Weights of a small transformer language model: gated attention.
Each number is 128 + 32 x the weight over its row's rms, rounded and kept within 0 to 255. Layers, rows and columns count from 0. The size above them is the row's rms in percent of the matrix's.

# layer 10 attention value, 576x576, rms 0.0451, rows 110-113, columns 0-191
size [104  87  95  97]
[[192  92 142 153 141 149 116 128 118 158 128 120  73 124 121 128 140  82 121 173  81  91 105 138 114 100 128 102 111 163 110 178 147 119 168 124 138  98 126  85 148 103 141 152 119 197 121  86 130 100 139  83 122 101 141 112 133 136  96  98 132 126 165 106  95 174 121 102 117  89 130 126 212  88  85 201 141  76 114 163  93  95 175 136 140 147 141 110  72  88 135 146 122  51 113 143 131 115 129  99 154 125 161 141 149 137 124 159 139 116  55 127  89 104 111 137 104 122 130 137 131  71 106 158  84 112 144 129  94  77 103 103 107 117 128 141 108 136 141 100 125 182 125 128 121 209 108 105 120 179 187 141 118 151 133 108 118 126 152 143 156  83 150 136 195 139  82  93 171 127 120  70 201 142 170 170 171 122 180 114 160 113 100 117 112 127  92 172 135 122 130 115]
 [119 196 159 127 103  68  86 172 158 123 202 140 100 104  92 113  87 148 159 163 116  94 159 106 145  80 121 102 143 129 143 153 150  86 114  88  70 119  83 179 114 133 160 122 131 149  99 142  79 165 120 136 136  90 151 103  97 127  76 146  76 105 101 135 148  78 172  89  41 114 116 149 171 164 193 146 118 115 116  64 129 108  83 135 142 163  93 105  56 148 170 116 126 121  95 148 155 101 153 174 154 100  91 132 174 181 127 112 132 100 140 176  93 141 153 150 104 123 109 167 107  91 139 132 128  91  83  87 138 154 156 128 117  83 134 150  70 115 153 113 126 129 109 120 131 125  83 133 147 114 123  99 167  60 101 189 115  76 114 151 147 150 130 166 137 110  95 145  84 141 105 128 104 125 144 106  79 145 157  94 154 169 127 118 106 117 151 153 175 122 121  99]
 [134 120  89  85 163 125 168 118 131 130 134 128 153 147 155 130 148 147 178 141 102 123 120 106 139 117  86  95 142  83 123  96 135  93 116 123  98  45 118 148 162  97 123  63 111 136 135 228 170 147 214 143  64 137  99 116 125 150 142  44 101 141 111  69 148 131 106 175 117 150  89 149 100 181 109 164 123  88  91 150 115 110 156 108  69 216 113 127 108 104 115 156 147  47 111 131 114 147 165 153 188 177  62  44 211 133 146 151 128 144  98 128 134 150 156 125 124 124 112 105 136 105 151  70 166 155 103 191 110 118 134 149 121 143 106 162 112  59 115 111 136 150 152 135 108 143 128 158  94 106 154 167 132 191 152  43 141 130 179 110 130 212 138 135 182 128 111 105 154 157 158 110 137  98 121  99 119 135 147  76  66 159  87 101 110 159 101 149  96 154  89  90]
 [115 121 119 128 117 133 135 139 135 140 144  72 131  76  79 113 152 102  93 151 149 106 109 143 153 163 204 103 111 164 113 105 114 125 137 103  71  98 158 175 113 149 199 166  75 117 119 143  60  32  75 151 157 130 156 190 137 142 115 107 111 100 133 117 120 169 166 167 133 110 134 146 188 150 129 110 135 134 135 114 107 131 110 114 105  83 173 124 167 162 129 147  75 121 131  84 156  71 156 191  69 124 119 128 178  88 155 163 147  91 160 171 115 105 157 155 144 165  93 136 162 129 123 158 157 124 164 186 102 118 138  90 112 123 142 122  93 137 138 129 163 104 105 144  91 101 183  39  97 100 157 134 112 101  97 187 121 126 130 149 103 107 192 147 138 120 159 136 180 131  59 138 125 168 119  81 174 135 116 158 160 212 108 102 136 148 152 127 128 102 163 147]]
# layer 10 attention output (transposed), 576x576, rms 0.0455, rows 110-113, columns 0-191
size [ 94 103  99  99]
[[136  70 107 121 138 118 156 135 123 123 106 144  94 125 116 120 150 101 103 124 121  79 108 114 146  76 106 122 159 121 154 110 146 125 149  86 193 104 158 121 126 111 119 142 147 144 115 117 143 124 103  89 153 121 168 122 138  95  96  90 138 125 166 121 143 145  80  79 139 120  96  49 149 102  58 157 146  96  81 144 148  67 194 189 124 141 168 118 112 105 191 149 162 133 147 151 134 154  80  82 171  85 127 131 179 168 122 186 190 150  70 129 132 125 152 105 116 151 117  96 145  74 159 164  75 119 137  84  43  57 119 123 110 118  58  74  90 131 100 109 167 208 163 165 135 130 100 104 181 162 173  77 101 157 129 187 176 124 126 156 142  83 138 133 187 102 144 112 173 205 111 140 143 129 151 159 162 123 101  78 175 132 101 118 156 102 109 147 139 107 125  96]
 [137  97 154 100 172 136 155 125 164 104 194 153 143 128 133  76 168  96 173 122 122  91 165 132 112 107 119 114 146 120 140 149 119 128 119  64  13 117 123 160 153 115 140 151 140 151 120 152  55 100  83 168 166 121 122 175 142 158 133 159 127  74  67 131 121 104 139  90  81  95 168  90 121 189 161 161 105 116 146 136 118 192  74 109 131 111 125  67 141  85 126 161 119 170 150 182 106 145 147 154 130 172  92  91 104 166 120 115 166 153 145 142 120 120 120 117 168 160 127 150 137  95 121 222 128 110  37 118 122 173  77 128  99  69 118 147  81 152 132 117 124 109 110 156 145  98 107 144 143 101 164 111  70 130 164 145  97 157 114 155 152 188 124 115 122 107 137 127 112 184 158  93 119 155 140 175 137 125 112  84 179 107 133  99 170 102 163 119 147 154 136  94]
 [116 157 136 120 174  90 158 120 131 142 145  94 125 146 167 105 143 181 131 113 123 141  90 134  96 146 119 124 170 102  88 125 169 144 129 106 130  87 124 114 168 108 132 151 168 142 130 159 113 136  98 108 143  85 123 139 130 109 159  59 149  95 137 146 146 128 111 180 134  84 157 141 181 156 176 115 122 104 150 108 111 106 145 123 185 116  68  70 170  74 168 195 116  73 129 162 170 145  99 175 140 128 115 126 107 153 112 101 164 122 102 163  86 190 180  96 149 101 121 124 156 116 123 120 122 127 105 121  49 141 139 136 114 116 127 153  93 165 109 109  98 110 143 134  96 139 105 146 130 104 124  81 156 123 116  84 173  87  97  87  98 160  88 139 209  99 135  85 106 124 108 125  87 145 150 109 124 125 181 119 105 106 106 169  65 132 114 125 171 178 139 142]
 [160 116 124 136 134 226  98  85 197 165 154 144 116  91  73 122 150  72 109 157 164 166 105 130 126 135 164 112  73 174  52 148 124 129 128 145 107 112  73 175 147 149 169 132  65 101 102 143 128 113 101 158 169 109  79  67 134 130 140 122 151 127 147 159 176 152 155 173  92 128 107 159 155 147  99 160 154  71 100 139 112 151 139 162 141 108 202 116 103 143 122 165 114 122 109  80 101  88 141 179 115 148 130 126 118 111 160 143 141 127 120 108 152  61 112 125  82 101  80 129 160  92 108 102 121  68 145 143 113  97 159 150 106 116 126 147 155 166 162 124 170 128 105 140 107 102 126  71  72 110 183 127  94 112  92 114 109 137  93 123 124  67 149 167 139 155 142  80 193 164 181 156 129 148 173 106 133 158  84 167 120 178 117 132 148 117 155 109  88 121 177 120]]